Each number is 128 + 32 x the weight over its row's rms, rounded and kept within 0 to 255. Layers, rows and columns count from 0. Numbers have three digits each. The size before them is the row's rms in percent of the matrix's.

# q: layer 3 attention query, 128x128, rms 0.102, rows 0-30,32-62, columns 0-63
# k: layer 3 attention key, 64x128, rms 0.107, rows 0-30, columns 0-63
q0 079:154098145118126122163080110132123105137191110149113101131143089114120118129081131168142161244095163137197132117118185128133050124132116088149089117080040142125115100122173100148038079154060105
q32 135:166123054129037129122120125164174139138135065164120182159072145138148183089177130110128126141120087150127124171086146132140117124198082108197161186170132086183149116124095126119195121109117130
k0 093:126122132097129140112153115145147150157139138084119168134161175139128098099117109151142126161118124070189133139081138118124083175132120032144155179169119097146108156110141169138144124145114145
q1 080:094177119144107117161150212145175149110155114102165121184166147139110136101126147135149125144153105159115067098120118146193154152089109146100156170110207159153131174136142112062220110152143133
q33 093:107163185123101138153113168180108117108083067187121139138126158111173129120143093166139185133094072123169092124145084110104111090077123126132136166131116146153108108112174139101153147100118151
k1 108:134095100144091113171136090114129184098157129108165151150116094150097189093165097173130109109168137152104117141141115093051168109137071128129103093147160166157151132145141092066158167082132096
q2 106:148101151136135125163109112125102106159197144112147120138174058154167092116076129130178159176141146123154123126142215095151062153128139070119062116067079118166101136143190090110078113105078083
q34 124:147096137104063150129110144150171153143133081132127188153119124147139152108138103137108160144143108155123106158124103108130097126183110066180129197162088097200093114111102107121167112096099158
k2 105:129161097159086162156156127145116168149169103100164159132122099132150102097155131169134109171106100092183121150134097085064052131133095111154124131159140138160142099155120093109148160074085129
q3 073:120141062094116141120141118159130150152156125079172116205106125066103146174125118115180176087135109111179128139116153083165117069125101153129101179168189098122165215085183119096104141119140119
q35 102:097140122115113137112106098136141171101095127180097159160094186112132142146141124175178193159079111125154107145111109113102144106144110123144155142120154158144087135141151165092136088124172112
k3 104:113098116160111159124129097126096153092132093138132124123080103140132173116195180092124125138181119161175112076148107147092132099142094171182106078160176126130138076118104085130109142060121120
q4 101:088136163137118123099142136105134136093051117110086119120068194132095120143146105126123127062110145110121123093114076153116196060159113180067148141159162121076142155114095133126148139170174160
q36 121:101161123135165122135149126079093126104142147115129060147096142115116102131121169139195149121112174091123124110151149146134149108116125177104134072105181185066166157168120123139080149137169100
k4 095:147153088088118108101126144114148055107103140140109114162129178125114163148089086120137124076114127118121149165097154154170206147095178103124167185131089121079113154099154166149103105212118162
q5 071:103128170171163136116127139087067160125119096162114098122160077127119073141175163111086119155144138132066154154163105167116150191144169086089108098080080142128091111168085145153088159163127099
q37 076:178135174118134116145120133163132115147112131098193122086151109185167112165072123104094110130171139141120172145165136157171145125123146107092101153138085064112130124149106129178102185171101112
k5 080:099164137111112120138125115128149147096159158095119071134141148075136108130072051178127124122086121079156146149099161129118090173124128090112135196099089121139129114125156184094147112160147127
q6 090:073082156111084175070131136094102126098071129111054097140128113129096083160158094143108121080145169099130162086146107174068141129158114126089125108131132105080140095097083141142102160150171134
q38 120:130153139073135105145147141089099128116140156113144103170081135130083111111078149161212130147137167058133127119171140127111158145148124162101130131081138134073141168163138148163106155132152146
k6 091:077162132145100131093144128096106117121153170140153088236116154082151105163087069203149109145061152130127131159105176116134154174138126123146152183144098086111110147124147159120129097152153168
q7 097:146161165137113125174110147103093114150170083158148165127184053109138098107120187112098165198132125128094099160172130111117083197140153068136088082078078125174111083157113113154103150098115078
q39 109:159123171106093125138148160166125083122095103121163154108143108121171125131080050133093160108166146114096131130164138122146139142123171102096135215090055092157075103119083133135181158159142160
k7 121:085076149123117136171134130168151148169143152069106152131135097143140093114141165154173168170181120095116155084149165152098038124112130135146108118073164126159125142107113146152127124065114109
q8 098:140150136125147115150117135151084116169176107117176145145188082087194099139110160098119145191155100193077126132166134132099100188107183100150094105094103109184111098125091134156111111123104087
q40 110:178111180112093107132103157138133104150092065119183186113160143136165121149113074084059127106120115168100143156132078128154132117090144088133151202158063054188088074086111138118166148166096177
k8 103:116081113145141167167117105123079143142159100107125186112128090132155144086174171077133147159153121131093165099149092119094074122144101135151086077128182163191144093115063087133139146059132115
q9 098:157142151137178129206137152195138111136134153098123168090169137144182116049055144119131122123147106126123074129123166121152121128105145131134136173101144203109114187174175119114155088170121134
q41 110:161133160151102141124130129135136110132091058119113159089185142134162138096129123111062154106156105184116102114144105141105100096113101049147122115180140151151117085112142104086144135124142080
k9 119:185121193139155152153091132136112137116108091139152146120160124137128073072124147099095130151120092110143092105158094090137125101141105106131107092135128130137149130176142042170112158130101113
q10 105:170141185130060132151166195139117124093067083112100153067159139156084105095101123136154142082139092110100087153138139172110160088151135075094131157092116160125178145150149112129095157163120135
q42 103:101117125166063137153188141129116091090111132128069145090163125139100126060094125123197088084147125102141070123105173175114138155166163109130169112106086203116169170183108189159091104153165134
k10 119:183091120097137087129104166157162089178081127069150144146183131102124149138058092090165154066149152103116125092154166156133130133120146144107128166126157152110144191108145143148152124172104137
q11 112:141096127154092143092134115092165154092086114134087135137050167159073167103183120145148132087102172074150100130087091139115173057160044165154160144192145148091168138140136133104159139136137141
q43 123:112137090129148138124151120095108146115146178139078085167080141155060116112140146148199132109125141095129114128122149143100157115155137163144122081095156155087172182142093131153094115117131125
k11 119:096158062094118104079139139122136090127118167155113118161078163126162188199128058163141114110107163139088193152101139171137156134102179151119159165138114143097121155068123192118150116165137128
q12 105:193157157127116127185099116114117116155160085147170178132153071143152092082091144134128205173138076110087089156161112132144164156139163118126083103082110150197128104142090120129082094124103096
q44 126:124093162110101157110136153144104103125107097151148187107152145112136115150113064133061151127154170134138125164133115123153153146100123113102172190100049132156087076116092140125127114141127204
k12 109:208094169095140101137091131126136155167101107111133120070150118165124114089141150085152168104161098082102147070173109158133109079164127167105086096133153162165158144095107111125131149146097095
q13 128:144192151161153067096103056137130136135177148133105131118097125133178127137167146090138160187103130180144126119102027142148108110148114158162130093139129111172133140109146116141160126102140108
q45 094:153156116160121070075137111117117190183146112144086155128112123130110144140187178102102133125107149129171155140082066141145101076128080109203157111165100142140193165157125105135133133119122108
k13 112:148180115158153160081148140157108170126112091172162100123141150136117103121172150176090125125090057064144135101100072109141067109117114084152133106180146108131141124145164070153089160108123137
q14 094:157152063163100081098078123151165133134151050145150141208106105109151163143162152178131159191117136063135143136121106116172148120106073094191139125194134057120168142104156123158161118044071079
q46 100:152131131137116110148092101112103179135127097157199175171120131156149157113100133160104196122059097117092095115068084101123144112043120100107108151147153078157080098131122081078148066091072119
k14 108:145144133187080163148120080111105151102169162174197073108115146119124129149164143170113167147128121177133105155102080138135142079115139099162122090123101094174113079155141089056123138096093073
q15 132:118155084150201129152115094185097132171184141150208127132127097052215113127117163103103143163095125151143128138106102089158107157113158179115145135137171116180084162158141124160186106108094121
q47 154:152134146158111111138074102161135163173165098100209150128177133113196157133138150101088137159101095178112159098102079116165106114108136056129128126181146110180106090128130111124167144104134113
k15 122:194179157156105176176140119162099168089165076183190119143135117114121143103154166168047130158131088118165098150106093101120137113125135121193134105125111118173118107215111042149181163115116146
q16 126:176167149160141108162106104157105142177164084137153153129132067093199100083125161136131155174114106136122078151136042115154136137140138137157116093121133132188142112145125107184109089117086094
q48 107:153145160158099108101151110150151116156140119091117162105166118139150128105141139072109071135139138121135164130092070167206114100080118073152161126175080127172170069107089148154127101130081144
k16 127:237163150125141150147126118139107150138110050154198180125138126135131125086170158122075128106099053102134107119131086108089142103119108130160115111150151131161161112184128044174152158123125122
q17 091:139143171152158155118146137134112140115170125116169108077104127158157135131145139099107105125107096175144143151129068112175110071194079105113103110164094100175122131125101071147111158105180131
q49 115:185152186141127145146139132096097141132134087110188135062175138116160113109118109111112124102095066136105078148132094096114142075144115076094127106142134158170121146154135072103096129138186113
k17 089:101148148138139189141188182156106119073133139158142152133187161142168130168097148160068120120101123131091156139082147116143102134102174093127170132124116092131080182124150071143091123127121179
q18 112:150136156069112145181130096071099081143116150112134187142125140118103091076102089117162162100123172127096088157146158102116167179109143136068121149029115185171092084162078143093116100164101151
q50 106:109148138104134179113156145130109060086101119163095140128124122106127094139146082129125115142166200130158126147140144149146127169148135117135196127077076169110126071101112162149127144167139201
k18 095:148088117090140054104093140132141080195095133111074132085118122147140093079135100065172145114129129127122151061166127162127102118165111108090103111152146196130141126101122177144117141147116102
q19 089:154128176196082115120105096107185144110137128128110139101109120186136124070151140128167172127114133106163109103111070189165141068166065096123080091165110116174170098149113135114121108118132105
q51 074:153113136164105144139125181116136171140153124147119128139142104138105075097148164182102184127103164102153087136063089150176109091135088103165117132137087162164165141182147095141104124125165120
k19 088:079109089162105199101147144144136167095143132164119070143168149106131133182154146189099082143115096092187179100130101087119063131102144068131133104161145093128122163139165137146110153100122128
q20 074:130130167174093068128116064196096142181142177148152190115082074109182091095106151121189170118098110145135135125129118122105138112167100202106115125145144165195161158171085113198131128150138114
q52 084:106143133166128155110157148201115133137171146155130128152139089062136179149165195113150093170149156127175219121128144144160112144144145140144164122116129153144148131182134149178138117104148127
k20 071:140170096097135144088124128142142204137087056098046136101131117114173124107142147107110082110124041053184119108124122097097098183131102108111136157158146151093180118172172131154141135117190120
q21 105:111130159130158096104104158207183131133146106105076155088083097140187063063090156152176123133081130084090084127115086149136111091141124142107133145168167159147167118164125126206131079148115119
q53 103:133107160130054063091131137115138150154093135091079179125180187162149116070109145133172102114110146121142129068101129197159127072073097048128166128158144116147165075146124136178109122135097133
k21 098:144150181119139174155149122122144160126097074185111155138126142121109128102152161166099104171124057047167102091147120106103129151100130098184125120126112103185150119139069087228128147122100187
q22 078:101111127155085118173101101172140155172107200119188095110206125101135117147061159136117140132113086145100144119134148119088133112080211145067109150085137154104110148136183145102147132161084106
q54 076:092128119148131121117114132164114119138141110113127121148160084053138183177146182102124058156147155143125238091132171144126116173182177130133162140113123127104143124140145167134177158121121075
k22 071:160178159106187128154108126107190208152112086093120102131135102146080101083109168085142108107169115095191047116142136133101164157119116165104100155132168174111165122161136124142167131168175104
q23 102:153116150063126123141144131055108080129159142103112186137126148144113090081125060098141133076106185129081098165126164129159144145134134154086129136058105160170089064162058118102142096166147148
q55 096:134178133108115176092161159110131124051070155161092113123127172151138094117146071170119143115152195134152086138128116178164161133123122112130192116084088155100126070097117129175117166176154204
k23 097:089060115108130089114125134132118077151105156120058139114138118144132089106152103078154136134131129151112161045168147143105051149151127083080108104140128175137141145093114184156115152147092105
q24 092:121140124165096110170078085168175136174088142105173098113177125092142121151082176154116137158107090090105134110122119116081113124076165093119117159120133119092157164097213142137123111104050103
q56 092:115075132127116063160076113154122102187166135102141150136149076102101120133103189084116119124117129125098194104124165112132095165118133146145094158135131099131155152158127147121145109095063090
k24 085:158198151160134146162104122126153182121145104126195095141145122105085103113105171137106123124173156095168067163097107145135178098088103161175120146155141124127134093171122102148161120143145152
q25 098:108126135060125110129164141099131108147156134109118136157124152130115104110055122094197173124124135156110147137202158105092112139129133129088116167091148184091085176132061160154121168158147120
q57 098:101139168065120143090161174070074046098088109136108155116152161145146100101115042110161138125119140112115111138214159103073172141115084117098162131114136173099099108109087125128130137155135121
k25 100:140082174091148036107063123115154078153091179101081132056126134233131085081138116129173145127146157115058127060154120172167129117131127117126121124120095153135150127069112139148084109162094097
q26 099:104174070134125135116097095102160101118081057144096145149135147093151145117160147167104119169117152081080064119095067133085118130077137072125158157138164105101178132071210162172085090095062130
q58 093:151095072121129090107065069084130109168095061146121175143101117181117174116148153092121089077097127132069162100116110168119147115069115159101121118155154093091200124086109139091179129098064102
k26 095:190198117154161115173142097151140147129155096177199141157096111099123151139153136184122136163143115169128109177127098165114173110116141118227128117127122105184144086145084087158215166128134146
q27 105:143111122071151149145162119068051075142110156140141160150135160127084133135125080074099145091143154200139132124118183125130144204104151120122156113076122155149063122134103130078148148147125154
q59 084:081106088130168171127162161161135081130159187175124079127113105146088099182169120126123147160174168177200156150133165144168062201163129138140114122108099134124091116095130173125123176134132159
k27 091:115100100096148047062106155114129080150124137111085126096105099130145104119140079046129133123116214184127166125143157125131116135178096123073118128145103173083131090124131171117119126130154101
q28 101:134135142047156119157131129078115086149137165121154161134118175130109107105082076099131158113116141195106124134147181076122114172102124130083126145080100170142046128150065119093165151159155151
q60 103:081137147096133149135180186107085063114106160146103140132144167134139078128109061150127167164152164167177102139158178109106115184114115101129166123082094171133073071114096134141126168140149179
k28 096:094088125103140020088113149140128085160096166129044126070117123162145087100124112068159150136140186151125157063142144151160079130143117106090119116139120178102121108090099178158073118153121116
q29 097:101118141167103099177095094231148146149160190125166150123121085099194094091066184157193162139074107142107121102129141107100089110105172162103113159109171169143122157183130139161165115123092120
q61 088:082126118166104093129115122177130146136165164100135139149166098067148166136139203118177100168127169148125219066086145162142114132126155118149174141115147138148139125171105157151167143097104113
k29 087:146189150118162154135133121107174170147112073114075116128140118126107095071127160123100075130160073015189063092132128095107103177119109128159109149163128144129179137153132142212129146139155129
q30 106:108122100073174103113180114121032124148136141142120149172110130090131139156141102099122110112154150193134141166135139083111142177118171183137158115078136132129082146125095127135141140134149122
q62 087:120199085130215186121174068123148129103120159153119076118080117124121182165168111091153103149170132166152150171159112095128139178131125159134155100104137130092106134081106165116167135134147146
k30 090:161105071094150049107116125140117091166126149088108164104093101145156124067143100088138116083113122204078151131146152129148130152162114124099133145129134182104142121126147120116126105134138087